From a checkpoint of a small transformer trained on Wikipedia.
Architecture: LayerNorm before each block, rotary positions, untied embeddings, normalized queries and keys, shifted keys, gated attention.
Each number is 500 + 50 x the weight over its row's rms, rounded and kept within 0 to 999. Layers, rows and columns count from 0. Numbers have three digits each. The size before them is the row's rms in percent of the matrix's.

# layer 8 attention key, 128x160, rms 0.15, rows 42-64, columns 80-159
102:530497490564547545502562529572469456514502560430417505429546506525402410506444536523558510462472497484527549486546490500596521467568553489521486550518459512494437504513540527481477519518445532507545456562516459498506489618502463475469445496
098:466520428465484524480456472491498529529449426506471567425476540531470494561526398496528463487501525469513452369465493571491502496523521586548537576379451475529503570533500466555512483551586497495497478442519498422563502506604462517532591481
093:454589470547534489566471531468513489511520533544514487513485467463447457494528470516540571372501513527499443475419508503471520477526440620466464575539430440585482550577492455384492469536470473535481414439573458497500457547474544493373490543
091:460483428452480439510590535444479468412546588452526522550502531473457530571571429475486506481456478541483544593471529578551526498494492472509473617544505544497480452422516487596473542427472469499599490445495541475451466416530460454473569533
106:508439492437541448453506446452441553436527494404569419541528479571554483410452366434425497441479470530440550470567478455522496498515484574580540533518530463523574468434455529553472481524533566476451412476496631456452550448512470553474513549
111:552460502495496509435565388593558559546525496478478466490454382487516548609385514519519523594466478455456623481552470562475425499501470510510611407564467497593458465370464476418444454483519542537523473535478462493499539387499510572483545545
096:467517454568639552511497506623460489455596486364558459525481548410416535485577412531554475525529495543497502495434498476488548512558585370568432478466510579533403599492512484530483417450481450437525430464507570558498497414502450501484470456
115:450569506531605444510567439412458494468487499502530449506513457525495524534505488488521509602450565537475501495411518509434517490501462532493510470503501478467502509464507584561507452433545500456605437508409545477577510439454441433421554451
096:471482463458524470461523427557501570534633541464532459525553494531558433570607543415505490517476421432555475572640409556507522536540497522530603515508488437487469457528633528448496437540459459542500514514479474413520491563503477511412503548
100:569491416494478506611484483481434457535511570460574580499606526487435354415451482558411512488476463490533517489447488519427467364567515461515543554487493550476475560482526439452527552516531474460418455393531493553501486454476499441534464559
095:416542585480485546418497541500474555461519481481534423521451524499503521470492556451565498506456518479498594545525456437506418559490559433536510485597417421544545511583457517527351581406505531514502535547548553537493576502481502493497473535
096:449454511435454496409518535475448439469664444440486465500561520479487546487560491543507607530558472467512545452476481543606479512548366542414454511535466462497580521519460493445453411454514537510569482445497527591464545477435531452547462462
093:543456486499534549426439432491455447437500476451433512527489408456525491518476563525499521480444507558502565515520459432535578459473491591487530512407464532530502521500537538506564600467492474510514562551511450494492458513525523466532475494
105:547553527491461441552457504559521485545512605532514568461540564541457539443473469524509477481432490445448536498556545447539421512522529527510422555514440452398572554513582473471489562508433449449517397496464516521464508542489466557469544463
097:537606506539534477464449472516439467489549523521523531541451494497425444473447453507571576568379499505491475534580511504545518404580409568511441576478472438460528506529487481544481514475471531436409528420533467518508510563500675567473529538
114:429443468522472604540489424466560439547498572496485472520561469490449445580525516519492455499556436483574435520541473452486491477461531507567548468516534426465549504493540563550462566557453592588473589469591474439582550464553470486607522604
097:470508527487541533484387581528516523475415499421517574510553523551433526400444424537572512502491448571549508547556513498543504487462494523488483544539527517509528527339495446529460489523561388485520510441568480429491550474589526461447448470
098:501484512534542517544488561495533501531481572483540601513503536455472538445417502471475546454463574461451547527491485490429526586497482459420512574538584487545492390429532496487372456445537457455533361523469480508488461573494495543438433494
092:453586426425567419554460522536384432541503506525604519532476544464479649552545517517545521526515521493544463494536527487450528510508381544506432519470505494587457461491561471549505437471472375491503435465535517522477532479475532576454511552
106:542466450505519401464507567544534490521543510531368461443568501484499556494470507435402499506490449553485460523479435553521525479518541503465521541526474589488400489463470455489489538478580376477564465509515552506454492515498438620457488511
110:522429496545480576556458442472478526514503598479501542506534605499465480417534496538504432514416503526526498666523523487469503447483463480498474420540494552471444557454458405545491488481488560554497469555493523482458489523567567425564510432
095:499531402557479479439530433551450415537537464569452476390507603530502438540589492545469463563560529551487445506520404478557556509521503482594520471448559424450461440557464380495456587433373544535469535446425511569561502508512486425496363438
065:476513563467388497590498410445508525524502542494459531504491571457526453495547536517506482418542516484455554527433529539554612491496406381530486597461449552393510477460490512567491536446448436544549452454398517400514462500496536487502464451
# layer 8 attention query, 128x160, rms 0.151, rows 43-64, columns 80-159
093:464402546550505476513483454530522474525495531521526444423434477499643496542512437469446420474588490526476572516519568468561530588551467465542487433537438488495498511593526571527473360487487524426416480458456474560506489487514578521450463473
092:596480483497476457444443487528474475440556443497456584554532514584527517452481512453419454516520517548455479417502546370590485498518460416535537456536429568516579487542483554487491473487451553440477524439518418482405514596514520361567504454
085:494520482498511411408397413579535588512424516536414498532475505498517416544507568548450458443478481407599533469470510470418515551450474511465438515532554491467446454517499442453519458477567507552542521452435462482517526486481490505497445481
090:471522503511421492446488491528520496542630524551489502472501526534514468571460494454512539498467563465565452543534498633519444539494461546375456543538503526481474575672464485510449496477521521540589529522430488506520559450496551444418499514
085:473553495529492607535429484544520519398474472460495576563576437498441550467481527471536586507496423526535495522445525442419531476501490485527464433462502483563622604475489528541562526534443519451603496458536450564538474448439490484509614444
088:534570481519469489498444416473508459460457572594504489565542523515569521467558542499445431497533515550493420552470522528538564557480501470429556490478527511415467470486404432489540551511521587401581410543505469437617515575502628520500528471
096:459453552527458491421539524542609560496391564482551413558486571502608568578497454479502541498625464567493429408509439568556506517456506582554480474435520468511496496538524498426511513572479512506460495417517436513481558525518564564538522484
090:498489481458498404499439564508509506535485434532484449533530453544475514487512523479496511552512489479441529532581590462543530504487541591543427482529524435489564516490436468477460500518519536612454558443522338459524492410521505608518519531
090:475407523485574424507451585456495514577551411502484473453541531463560449547454496506480458576455492501440492523521536501525448553602518533557459515464471471467526547599562575478494602518429558458592548464359490550502488433514410533600596490
079:563456499464463532492452543594547444529547563482565561582460531463534481562452573535495508428462567448531506444505546513528502558477498531499531478467459540460483501461450514407401509561461508532512468524530563583479501455482557480476426479
088:546402493487505452530594476609517506535455455492489502491538532516522546516401430446491444456442560581494551533482550478498466559498494555522504418460468437507467584452444518553449500450544562462396495537602434491618516525456420487491500509
079:494473465531535515486499420492410501482538495431548447512519505548445394526484495544551496538558496461511435489542451466502469468536473492412514559497513465480371522449620512532485509434539486410447458433578478518507523579479443487499423551
090:462520485523490504490448543460498505475501394436442446439485476568560497461486578535487438421542578495512528514459540543590481402568546495473398582547481592491530440513514460494492515473446508521464474459547435497534493452507543504448536525
092:466494533540460527459535573511547450609482476471586397495515441531567517478550597467520425509593466611540501526589512483489465498465387482549518515490472533503551532471525530514475561514472593513513501514512448502518487515482412452501466577
094:435586512581470556408460463536459467506559489454560409489486553436572495489553539553461485629600558485461499576477486504551434483420461483466476427481514531440545531497552565510526562425440521585459555466532516504497465458544479502395426487
098:465519523464514453493533483566525415527463466647468589537518474459568526549486510461540505440517574561534490508474422509382496561535448334489578550599482616513439491498473512487448561491545508555493479520489493508546413504520518432520490496
083:553521587519512539457437550456567532566531469473412527494530493482451544509532436477571544461513530523534510542537530529524543497491425460479556409497506445543485557578471431443519426498502403521517451542465550503411568528436442544566524417
090:565498517404556538514416502507525497490535513536375588473489515481443583567567506459490507500562474563482464472527495529381467493549520434538549500592379484604460461441457405529481470460498494490483552577529573517476532496426535467509380534
099:523511595424401419564561470552410479605481544575538478484531530593541468545597468500515529506482504462407432475508360549509557476538470471560566499500598445552518424463501499492434472452501416509525501442359500507571536463485465457486520482
088:462554433404570461578471410523395504499508446481468643585463433477450482596480467540524514502548578490513465461478497476447487468423498545507484533491575491602493438503467549399531508515590449464427528441489491557516477568419557510484408497
097:476423433415515473515538441466475562529569432473491559518382488469498554554536503474444541487449468453489534470448477505547515551448494465427451485562508541581476482545516468577390455504642542454571460523492541505564607515444442506544523427
066:535533498504521466487564487514510543433474556515436424531424567498518436420384493425454512563558505534501447491565464591539524603471411493447502399512493457551533488406519540429467564574500510499488545528532437418538442565485440451515618476
# layer 8 attention value, 128x160, rms 0.176, rows 0-63, columns 80-159
091:479494471385421443461515552508467469614497505510519543515498524474591502576523415457560483515499587461488483536412504505590488577441459475528580430474548521561461553509473496465567593517546498491515420479528445469490461544463457593534513542
091:458501491483509521493557413461492505514490546551499569524474496535529409529471541550468487491528573574463599475481557536510473504477490496401557530455582515523368439496540503486481523445478476521534388551475521469469501496479458365523551421
095:497533471504546477489464453451528480383421436445464433430489533490519499533532536502484502516487581457521481451494396558545508560555556555481503565534537480472535573554401532514560513510533412568593496653528505451481514484529546500481501564
093:555490639501530542483553501447528467538531571515468550424489536523529482464464527599449462491540471551474450513488500507504416563504562547472540571479486473588459552525596467560490592573532405440513396496436514543466551387554488466443535417
088:404526517492470534414486502461559468479401522480459450504474525481513547568506544496573467498452426396409514454536454528526444494546513532562597430517586541491528487517528479443519474505462585515562527540524494478530515430427437448468455630
090:438422487537562588447477531419458550511539499431538492527504574558545531472548476505359466442517581434551513466537587544471550419466528469570464462504537505540627623534549547472428475540523439542526577435480518519475588437526469480511504551
094:494475510545523588438472505530558526457478455497504540542488493507485532580589517478589442408529479516559483532529503508441592467514463479521548532379534543560493386534493573469505462461463571393484519400483505533504460516583537404545566569
099:582450512464490556516442468540519536490512517479486578457478471463466526455508426408444409516411484428422447539424419544493526527571594512594574540509514514425507496525463544515477424397434525466521467479494403429493551533485434547521509566
081:422423543482497466467449500451424488431492545490482548484509459523426524428437498508463580547566454532507525531487599500521486539502475444442510520464548487543605518487529457521482573518533482413545473542536482431462498569613510564543466496
099:446580536498488458491502561550571539569528498471442593462518562483514401568512487580503524597476595486571443469426567517577409477467436529453483506443584453503411521413594473526564591526517534553487490561473519534585480574511414497489576506
100:558431433459443529498422531567446435503480469484418500567432420497464471403525425452486526451452490393486512540536626528517513473461455486483451515551529525471532521468466425547496534512406610477547591510524497506524453505503518496563440409
098:548490522531484621528592496480438398546427532502524509524484481472495515470539347416531517485453440510531511497482530701440519483532530563576516511405478589560492516464409538453447533493468496460505453558583502438494466417535529405498499561
088:426518503527462468504542436379532446477449585441483548450517527541509562524508466543405537476502551474527579543574595546536421566480490462571464558409549547528483408592431615463484542463495581477480589549498472576499526502475531526484496487
097:546414471386519487533598497495585473453547494539541436481521482522561485625531494456576520526531524496490515560574535581433521456505472420494531518433535445514446512502474439559489506427463550498489558450555601512412523542502471426448532530
089:455522592490569511503529475546478474463525568476441447490532536544505495443557464442477480627370599523531452481439378435509464477605438454410590566495453438506540448575539458481477585425576490548610490475530414513469457510445554579436589589
082:499503460519424530472530508509496587456477466525497459509528344493483517483490489514550489506515619443582439599536426531571428518514545533518512455490485574420429458479452544515600507393574476465462497511533505562499532468490532607482477499
088:453540471473456470526545515513456414474444462600571496498462530569443478471452476465459471531563453507573434533500548451545559519447470514521560569452504537505380532459473517367587466544435475493510567550493484409525526400437495363501540570
108:447528467511485528462566548543479514545488430486526539458569546508445438530456458524445443526475495491495460629610485558560454542526534493470510489410406491441484406532580448442581509515462515527597488593389606540498517516480546575498587424
096:411563408453539533525533455496500585494498496490491516400581515605497527516577488526484598534521475541564601537572557525496536477392482559550506523488480470476490401527449459518422612541440462503503504530466508517391514471417457520525517412
105:539568408628499466432453470530520478487536479558464500545562419475501491579474543427422555589593509484462515491505479472458539462562434473574507542453514536510543492515548527464489523611487514486417442604565515445465521484475511548509488522
098:535496571481519501515545472492582507499469539544489454514580481491477521393558443551569520516479456417486499515467520464495417436508510511532527457513540471449528582536437408540416506528448556436562530506534449540497499510515559529495514567
095:518496410542490481543492383504470493476457497484454551534573451408498547444532473494574539439479515449435467523533491542435512541506562487484566423618509463493461540543636488567481517451482603543496529400556541504470410551545510478524516464
086:440452537427385480513498434504440510523572573509540542561531397541434453549523504540544449519518558538521535590485368508539525458467540472487500430533453466478529560441500483458519555467502585504478433473569477445485460461581469505532463508
104:465499514526529447386503623477479493512534537474495538450501501510465552517484452497506479439588534466481507492505319534553531473452483589501513555467501437582539504526492569449526437475459567496518461488491431442491503479553551586468543628
093:520612467536480559495458547478571446453527437482472394485506518527589477488557444456459486444584435552538455530572447489411541559440436501558428570504528445593474489537534508545443441494585508473489492491468446541569423459522503526477496477
092:502465467514512442500618497491520519437456468522489487544537493507458461453509529451529419538570420439444392493528435448485550511621518381420499544595439510467501467505479492450515453478459469490444549534535507590480526530471512557435380503
093:567532519412445514518481533500447520516503460474498504577522492425499557506488525444426494507496447579599445547485471429518521488487545478447476447505576465450530562554502490615450500515516517464514451500548507441455627455411502537490453543
104:501465496501409528508512507478504483516462563524474501467585471541478486549400449477487503496457473491524421444488365418457473487559518544530498530481463400619460423521532486493560473479464493509444448516371478603544552559485474549500474447
099:543398457558453505489457498579563501511505439484448500492427518486547531466593503464581477545499461584496519486510497501493512430623477421520470508490482478456528471425490562525546500516498590412509478551532462510522545373557512477533502468
094:466390470534541615518535481492527504513478573426499334478501459488448451491508417461504495449539454464468550438543527440500442442512555449402376480431558459452526555510492432461510554477549531584581500542543465525472590462521486597490474528
105:519510568458418459481524483555469434474508563452424439480538498566460584542598419499534533537419588592538539422498517447397543500457446531471460515538532497461529431539502517544467509492523549505493500411625425490426479491449486485489558518
096:449505477465472532437565581485509450426485465484499533539532355497495443414584541468465483557434503509521547478568528617447548541536536449322425546451606515563547444536425491516471499495424460550450500501502512576516598490498426445585508462
101:500506408420530436486571466525442525580505387461515540461556559584476500516515568511434521498549544503424482460582468446540523518491431525561484484444484487396498536436442455508491508518571496563492431519417411630507519534530481534508476500
104:522532483446537504477523511550406495536520488537487431597519520561608466423493513574606475535459534486384461582501426551463467502512586403468522510462477472399481535459509516506446509514568592478543477430437517509447588616558486508551518431
088:530599417450548479535542585562573496549477590486433470517398489478531486448431524478446469467498473561444612503454552521564574552462570486540614573474504557502451539535478537514420548526491523551390493528506496494608494518468417557444573469
093:547458491428463596509546504487568457468481507526564464478504559415480572531434555530535611504432570512423525496469550528533434523530542529411525431441515521546401539457485580430461491449517540427526446535434489503501539481561478497508460544
090:413490502518468514470526483504472555494444448417494437525545498594533438470445500471458525476574558496526509538437426516567520362442526569510490511459394421530549451505534401431496441588397473458570449464481504577482612545551554392485489523
101:546584545442507485423462547528576485473491588546555493610493572592518542502537496494468502491460545492459469521468506470529500554603458521674563529425488453435506476481452578511485504506594404478424539529519423515459542616445508407481562427
091:414584561591462586470516483418477538567535484562497525415472442520495504518587462497504569494520529449480539469409513519472560421552436411429435472462502517521505510503502449433501545517637538649551434461496512493514427582426478419449430531
091:590563393479490492468457535544439468540526478533531456471472576611486485460497501439516530508545527515492490501567501446539518518603496469570502476542381464528469507559526500483458504473426541532447439528419411571533572511361576411560595521
094:425440442555587464512472409462574442531445535490453493620542489500429440568530495452559492542441544572421511520441539509419484608586540473560505486430470475544534471486625499608392551450497451528454500386451461400500550419494493452496486442
089:497507428527416486482547527446531507460536459519544512527492520502476495537474433557416455469518527447535466571445545419494495600412442480533486467431503595490460508558473406406477616492433402461498557488515473522576493530538504516477532486
097:523495449459496447459523568494401629470640581558501431419511570528509476437457476505476513526433472523500527435427585530446364466592428440570532567468422513451555586508492517497490410483503459515570492463511531488500468403532598486471444511
098:483490511407491455512532521517482577494570539541557468599529569553451613550525499560456450520495548494498559567448542482487401543565462607502421492526554498419517524467446557453418544539466438443501540534477475431422486548471498532421519522
099:468473561495529490480522471462500499498454441494455507505556496478462459481543535512524439516529476416453523481496466491663571488556603517563478572592396382474484476605476448487557499564494476556436498455603418420534504475443449511508549598
090:464476523441504583555521408542541506500502560610620484534536618580465506468525522506467480535497433537506468561433460502476466529530534492593541442507579558486569542464456476525422546470504526518452490394441582501473444543414530592532522503
092:437528476506506602504457495499418476403511579446591431534459474434484521467565569495547491482512475458486482471449568496435523425595449583505539503494515501555519467474445483580465504499479539474421466550548434544623491455550537482482467488
097:473610536478490504371481488480497484570510486492538552449507547425547467515489566539472586504516516486423456472597551478413506517464549539566463425531587453513563461470490566476546474437514476484483506475557403483406552522493584488447536330
095:499511581426541582569614435483617547500550512515485489418452484459508481490500515502491442436437500355453478457600449487520536489483597402502590520515552521471524479499513471561557572499492464529507472549501537536503424547504476473480363464
091:558480520439478361572517446468536548536477448436508385484424503455447476528544433531496533534530504438510486574501560401488543586495479510466507535464453517547504459493449532538538514461527550582525522453572505527483508475482510585553403381
097:446414511500411447580467522498544603512495539526459586515441499490505508510516567483425464493525512510483497332451576468483493559480505478542482397515453516526460480521450520496478499477566483536494500479498391559549527446479545479527534467
095:553506562579490485575560502541463495399488484539553539499471450454502496494571606511461607543519361546526522576542473462486514439455464476402463516465412550476459497503490528400481548580464541554536563575467492560574489570466500477521544475
092:407478406600499571502545453430505534500495568451477453468507568552411473532548508474566571554485384553478457504525529550432589496505600651480598546522516489512511504445501547510472551474506567457471471567504493445596547501431486463504401588
090:577408535490584456483470421454436557540481471474492551538459490432409482448516609463559433419548486491549522482568535545526424476390452562538455486499513489488489508432523472446424479515453616549448479496547451551565566492505403526497505465
091:471482523566430496511403497509496497516537513466461464485473558455519523455474502481555456558499533393536474357498502353486555551530503436475582542490547520516447488472489429505409421496525581491432470460570605441506583386492543496496518522
093:523488424570504485528521580422509453563474550456508401442466560525399519575448447511461459520556452437503572439451445451561483464454402480592490572577527517577498457521543499527488511472621562530527486443604466507467483528495518473472473469
091:512448469496443478513480483452542530451592526430516549458469538557493509410447507507547524453458437462551498482538395478540475558523460467584548489465534565436517492360438508590560455481471572627525481495469477534499528489463477593571513605
096:534517541617506516515554432551529426605511453549491564547536515482535506589474532459502542473520504510451535604456569524554448474480526529405504534488605499476581482570459468468517518502477481474518452549474497488478471411521378472504583481
094:391508551420424419470455536485499405473465478547547486439571474487545588518484475506492415527454490491464468542524553474491541537557484539592539523527459515560521532489611487520473416443525434564679460545631521547522466522466500564549473409
095:508434461504482476480571477539460573616465466539554469485410438499477579444542449491537581626408510479462574542554545591454512477553540501480560620466569445480412451535492559438512450592483445465493450554425535509528550542476490451512613561
098:481465539429551534492481451459569504522486473400524417399574482406458405488463592509488510395536531467472432513469457578609406570473543447422508447499509426586593397514530476462564484529510495480506451547608536499587515502459432503544504408
097:475482558475560474511468471566541455512579509439453486487563324519534535489548439512508482501488544513513459468562539470479455468572455448563494543485498553458496610543527489435478496559515599445421526570538459399528513530523445543498420485
089:511467569479509518559478487519571393445549473475509530542489452556522521471537510502449400487497472482500530552518399515573456493456493537636516436496440496474562609544571575493486501568484497519494494503543435473465483575415500590573414452
095:462464441444531626521516557572470426512513524576508564523498403591502502535517490525437524532506404422511465537536519543439507509529463470513444513463553500562571476550536489427504494493540463490492498557503533511520528524504483422446525619
# layer 8 attention output (transposed), 128x160, rms 0.108, rows 0-63, columns 80-159
091:560437435500451521479465526486501530615472468452500444443558455474441439444498605532450408453536554441560532507610464496490502536484559465406437583494493570521485499514517614437509462508508489426514450611552510563616543537587511490497513508
090:528520585453460428604409443560537468487439529546497441441501639500484512511512527491486489434492601447509515467558437507503556470580530483506534496565445472458470540453502573497505497516446492569460483516544579453548574463494522522475559507
098:544431412475505520518525513555483505337498390457549550507580550412516507508609541539380517476468466532428458536501504535517566454513547532478459496520488491574518444557512504590433469474544547530612563441390565508502634442477468520439510448
100:481433551535518515566453523559545551511419474536515447590441548535484451544581580465453473470510508558532558508555484548528450607423458505406496491604476573491419509483426508600532478494488498557485457489420445521484556491471502471438449444
093:447534488512511522417405564435491462451478480534489524499502569450489601458537478465543496547488507467504425561517406527449412519532536502485570502465411551503569513535529452498513532507498448563492598418530521506506541470523555532505403487
090:442501553519506457480532453526493524517550410541398546505523573437526490520541528470500512495493559570599510526497472449455562487466556510533502526474595614559407477460438547565524522480512457407450466414541496547450563574505515625520509513
096:552524541602450494468441539443507491498457579549439501489505508565506522428555443404513402549546504537511601608509570497546529414532467582526536467431503401499518421525435444511488502485514621462541433541495456487484484488546490484525493483
103:567478458374410478441442469459512487438433486488458514470600487459567489547488460498456485520478570594506446484535374568638499588502513449534581552425531523516497388535495452470544481500540542487546529586480605461493465601432565525502547542
079:474641536438505506544419496530496527436562553462493456473441501496502475489489541428525543588424583409577419520535574485482462397506466509405458555530482519456460499486524486495534549494534534564513463454499474444476505397456574594443419417
108:422403435434481459549538511518455508572563564453472469479462511519461449466557495570523432518468533391545540483577515461455493549606432446410530485544486530520522562483496524465502541610457478543552501554537528542601511435525472473463479514
103:552543530443486517430497521512582530522478499519511510474529470535546456449421502489496507621453411540529346446445478471530573378633492475517475479439457502564522523487487534491455503468457528440425554601522440413477406509436499470534597492
103:544581548456537470486521479561451464480467579482498401518403519491558517517543448517514485528566512474603522515531570554530500477460570556479417496432519482569376553479501534516505461509489417460434554547462500537477490592425559564475376556
089:455590555572466548531512443442503605437531492458448472515433543396528492585551514442531578545512486517565571528482547480353516512575524572536538565449380521501486493537577613453563592388438424522471456550467465501575591446466448503489517489
101:447522584562483492495523394497504547520497621547504456476469516576612457522547519567476626467532508603461452391492470507474548530461541618514488485459561516561515459502513477504542499459485522530507438569489462499641432497596461421523524447
094:517446417464510462429574528478414515578634483464593551567497471514537417407566572534477580541515527536539532461540405525514475489486504461431523554501529593468414409500518455559448456456476576591520479554443549462448586540512488477549445507
081:589493454497434522513589463538496428519506466605535493483501444533453477502503494558498522593517501521656533548499512515586451501525551570436463490404511463521569451503491445468523458491517483490565574525516434461512485515479466524544561532
088:514536458431593509545522556557524527536453546426527485467512468532484452562563533553509475468462485497546525577613439485564463416458633531522555483528514400529512482387535568451539517521409462476405551512553510440460550474507535512497556442
106:519492441427468512558480548469527521409485547464535518514435528495428515480448639563449480475475545512502559550462452443455475539547523573469462512553497511426515460412520511491447542532456575487587493546455498386650446494476484551543506615
101:320503542466500503606499444462519506469583537444498491544554516569522542513609493448530604473481524474527471499536475452444488409515385579553491568499607484570475488545507412476534457432494493483575471511523579570551551509435434492408508604
107:536574475479467508416522497472514489446458460347422449406450407563518486469548524505493487503549608398552519559532477489520483470494571473475430440557456499557539406586528502527511481470450497466506550491533471476382466567560489460471470495
100:504473515484516492441420532447484531447532574471503527495520519475518530537443476495525544484457563650536473527477439466515535569484503497465504485487631600528482479530580533500578443420404509551503508438460443470516512541597478426430537529
097:546537498469507510447486454515512494498386505473589537504570478486469512516582433601509464578529452577495474460442588466517529496540499517450495470493552414500501558457486576526550470480492613439486522456425502533450425484521585290508539529
091:502536463494485573598475520432538510569419524481519515516511530528509440456477519515559490526464527522466523426479459598547463436412505509547482507472527410420397461455499552467484460503576519407482519457471480617565504543521466533447491485
107:598454513533506520500467451467467529506477520470497605557459489518525503484539497531472513548434461460539512541506405449537459471532538522427379595487502472499460411470495423462426538454536528523534528536509547532499516595550549547483502375
096:509524407482446529504583479523578524427533471520456567523517590479437568502535438477498560448568468470474480507451467445465479452517458530541402574459437455406586506481463513581467527532537546509497488492521536534415475470514505588439436455
096:580572424492539500464587490534505518406485521523522591511505489439533486488506518531551516477352520552568449490519443486562476470469524457519589513467484455551552499483441523494518503579530461508502480526637369483462496476433504455562485428
091:470489481420546523474533526529486514489457487435555473507502620540534517425462486459516569496473476597469546469463462453533488524464511487520458491483501506496528473530459507501482523434609561494482473507527445431521493621386403533520542548
102:559526449429436567535419545550522590428541504492475587542559473516491485479608468499533513490433549477505555516451478429525485609497483488528475494497471444532562463481540428535430418461567478496608452531491538505431408426398511589581514525
102:595468453551425464552447501560542505554589571553418379519475420473528557421492517528539499521520378506496498463475510560597521479632470480475565509465470458529409529408464435435428469438472473568491475432539456515436563521500566402531475427
096:605534612448522502471493464595498548521527535380511524539459503431484584421529450547519576493555531531561564426459488478445533427487438578468502533512474563575557563563559422469517548508437474577417477505500541515459500569458447442586513544
109:496478519573531466614546446403475514526565496459520505549490538506522463441527499595536520560577554452504447514567484470419549479538379496530523450361569462434513445526520519470515371473542481525457526526549616512322420555513511518510530524
099:602480575388480490545504512513584565501448425527521512535501468541579525377466478423460536511493467481536470477430536502425533389561486504464492492504497506617566554423432528525516463514556480529515470572405490463519531464491433487541510533
102:509475547554484527520530510533457467498547401552558486449563451474520528435414469580500514430501580491499504562497505449481495474498479559613478471555513433471423415522503459435522526507521418493554431542413423491583498535491543564429548552
105:556497503598400484418443546476484489572494480527565489610462506487523483428442474560457503504560529485502463461546545498483547570518486501465495452551503559414525470435513525501559543505481589410554548435494469425601490535470446448561495520
086:626506507525446520477569452495515567492437569438459528476535450521563445611521579529511405451449554462420547528532549489459444564481475508510484494494427534521543460604505507505484496536537469538513429515489463480470489564476474494428536468
093:506491514551534464490436502603452461474502634458478477516437549481453540469456504466412422526518476496490539471516395542463509523528511507411440502491459519508421461484537483459442496537462391486502532522512473533634507476513538584520559561
088:470446578446532578502425486569485494537528458444507468561392593502512512518543521488521446551480460533427589586518525473523477466496434580486483464484500403547589529439537441539472418531479502507608497510551609464540514487477352615536481510
108:445561502504560581406492477489584530505585500493587477468486578497507539517434550447460448441573470480506496559593482510477417507528466455480493459402519484472529497556487613490577559453519508462574495518459517455382568548514557578529513522
089:477478574446495479567538531382499407634443452468533449456465550483581479505597560453551447492571567529521464541420416508401601437554549523524497574544538497389460503539543509525563502543501519455587450478504555493494566440476522438450500502
090:516520529460380442438557495610539560511538531498524415526484581530526518524488468461467523491553503433488450478523449467504418543483553521444551515571430404540496463503520455473536439480610534561541494457487503516441532563460450615615546552
095:403596419443440469495447501450513437557548466503592512478499529486567453506562494468572485506526525445448472477485531503497458521471500434492603510528584538560507422403422562535584531487461510506517481455353519490461407480534473511498437476
092:508450495525435552534593453496508576517493491466507532496435517545529455549417498423549418493370497570470541587607552472542453459523538482555488436508490494534545501444490575408512474500438520512437479469539519499551502540428586494441469550
092:524459495495523464439473515445422515542581519555502481477464558554489620545504503547537524590498520487593537521557488519573496552447452480451500504447505472576463509548465492471458481517513399557492586572495441483434520446492606534518443479
098:473576500474491400521623465509488535472564507467537498483580555583487470610415518558463511451439568458476514525560527495493516464488523544473467577534591467459500460525435572430492502513506467563512593462450434537488532481609372544439494569
101:540417483477477598485549529434528430436513521512631559512522501519532471569554535435475443450473522518483486496557463466531462423511472442367474471482469453497509517548482473483528501539404600449439562433559495546417506538490457549432559430
090:464543462555518565435491478559506503574523512501541544477505491523542560597483501574517477480479424562476548444483500599444530494412474466593514557535491516400392436529516529465542509522556532496475478478452489501461541505474584462519459641
092:521570476492545351499551498528446468448507499543505525490468571580532489465402493414519516498572463454586473509477580537604471470533536552452604601462506466487532500571537499507455451370540465503518449443429437536512480457508501449452473526
102:372596507445512509516470531538450528429551476556468481536559473457462509500442590571519485451534602433558487587470508466486479610535513560439431369482498472535488514514490481523544555501585571479494496489480493600487527417535415522484540567
098:558491537561542519555512474509527527501562465464555406469535485480535542545408495523519623536465513482398516497512471582495511491462496527472571554519591499535510537476448496526446435608483519409480569518488494542597563493500518378400529447
091:496557509604513570533524445392584511499419514532535540565493571562504394490443537495497527521600530421462512427439523487510448441484400615521563478470462487604564432544541557506454551503531516569565473508553543472516464393420407425479478531
096:441489530551482466404467430518469534551548449537510511457526473513499533591566405436484460486518476404481540553555551539457477520545518456483516480529502351531500481507542571500526572439494336520442497519477553524481484517469517471513493561
095:495468480480586458513540472542539527427530461468573463471457526525510520511463546496554485441482438497557547490377518525458520556519568597585485445498452437379618619500500495579436507463474520626515517550564518441530461453451487411537480527
092:523545553515470458501417454407526487447560449467413526522522483456585520449570558549545575436481456463635545492459487501390533406511563504452518440575477494510614534588424511460461417475518455532499491526524559549516577543507480479437458497
091:561471513533534476564464574498469520435558527499495575459590519511496493455468405475502514521587513453414555462451582385569514395476447529586531461477472480523465568514545446419519493547517428473525414469567479487545435604479448478475450597
093:496452553510517483512489604464601593538435508455497542486538473499481498462536418414537576550470568416512441543478505487547488454409491541439483492534496446554498477564475529437462479489523524499480397429443488439467479587528616473536538509
093:500503572561471527555552518439522506582431538442466476526537531464461519534483459462578514449607583396514570439436541460508516471477462441452502504460469541521550475570499511535478560489523560600494478538476551469454515463518439564443577412
094:571527445494486531509490426422584518600528557446516576505528529438577472477410503511434544494488556524496473569469404432483548608386410514516506528459456564532573579553488471460518472530481503552432426541451433553578533507455534453460445485
097:451538469504575487532440502568558443509511496482529474556420426559501509501598585426518474441450524494453514526472503498449406503512485436510449500566509441471489500405501502542478470445461482612571498457548615458541555486553467514397454518
093:502596464536487546447574490416500508454420522488545445531543510407455410483477625493526457520601539495492518502505531507528544421508503477473519565523469543453549441492526611509518528376494599554525616469478554618515516512538566458402466473
096:493479530378492463527540496513563449502488556509522530468445534454516462482521443543385532448557433444530520467462432520444482530618546464487466503488506484519478387527494439524435391479514462524597508515552501506467559483522553459532538383
100:523440451439507590551506522545518533451460483569528535524456544441408545487526565501599493501549511485445398534453569450518442439421476449397561456513486534528510578462496418499500469471609476483527466542572538493498548413467552510489455540
103:521542454491549551496529501592519490425555467476458526542419539467478552444522470470473523528456611532486450549598520541530444462438459480501430449500505486487504504549431561402519471508457535509464448444537508586445508468523515431454521447
093:451481509496530636485483425533538510528496482491514506490520521539519523480493614503480435482499562552458430566479531531499510481479664512526474471485437527406466491546530563513583566504487473499452599480509502553470512526540410509433434490
097:518579523367497461542511484578534547522551427476472477530506499505465479513459502433544500598470474530543557474444477571426533476528637394496533526446504497487528417485505562533369470522438537506474449586520455450510475447484465534554512427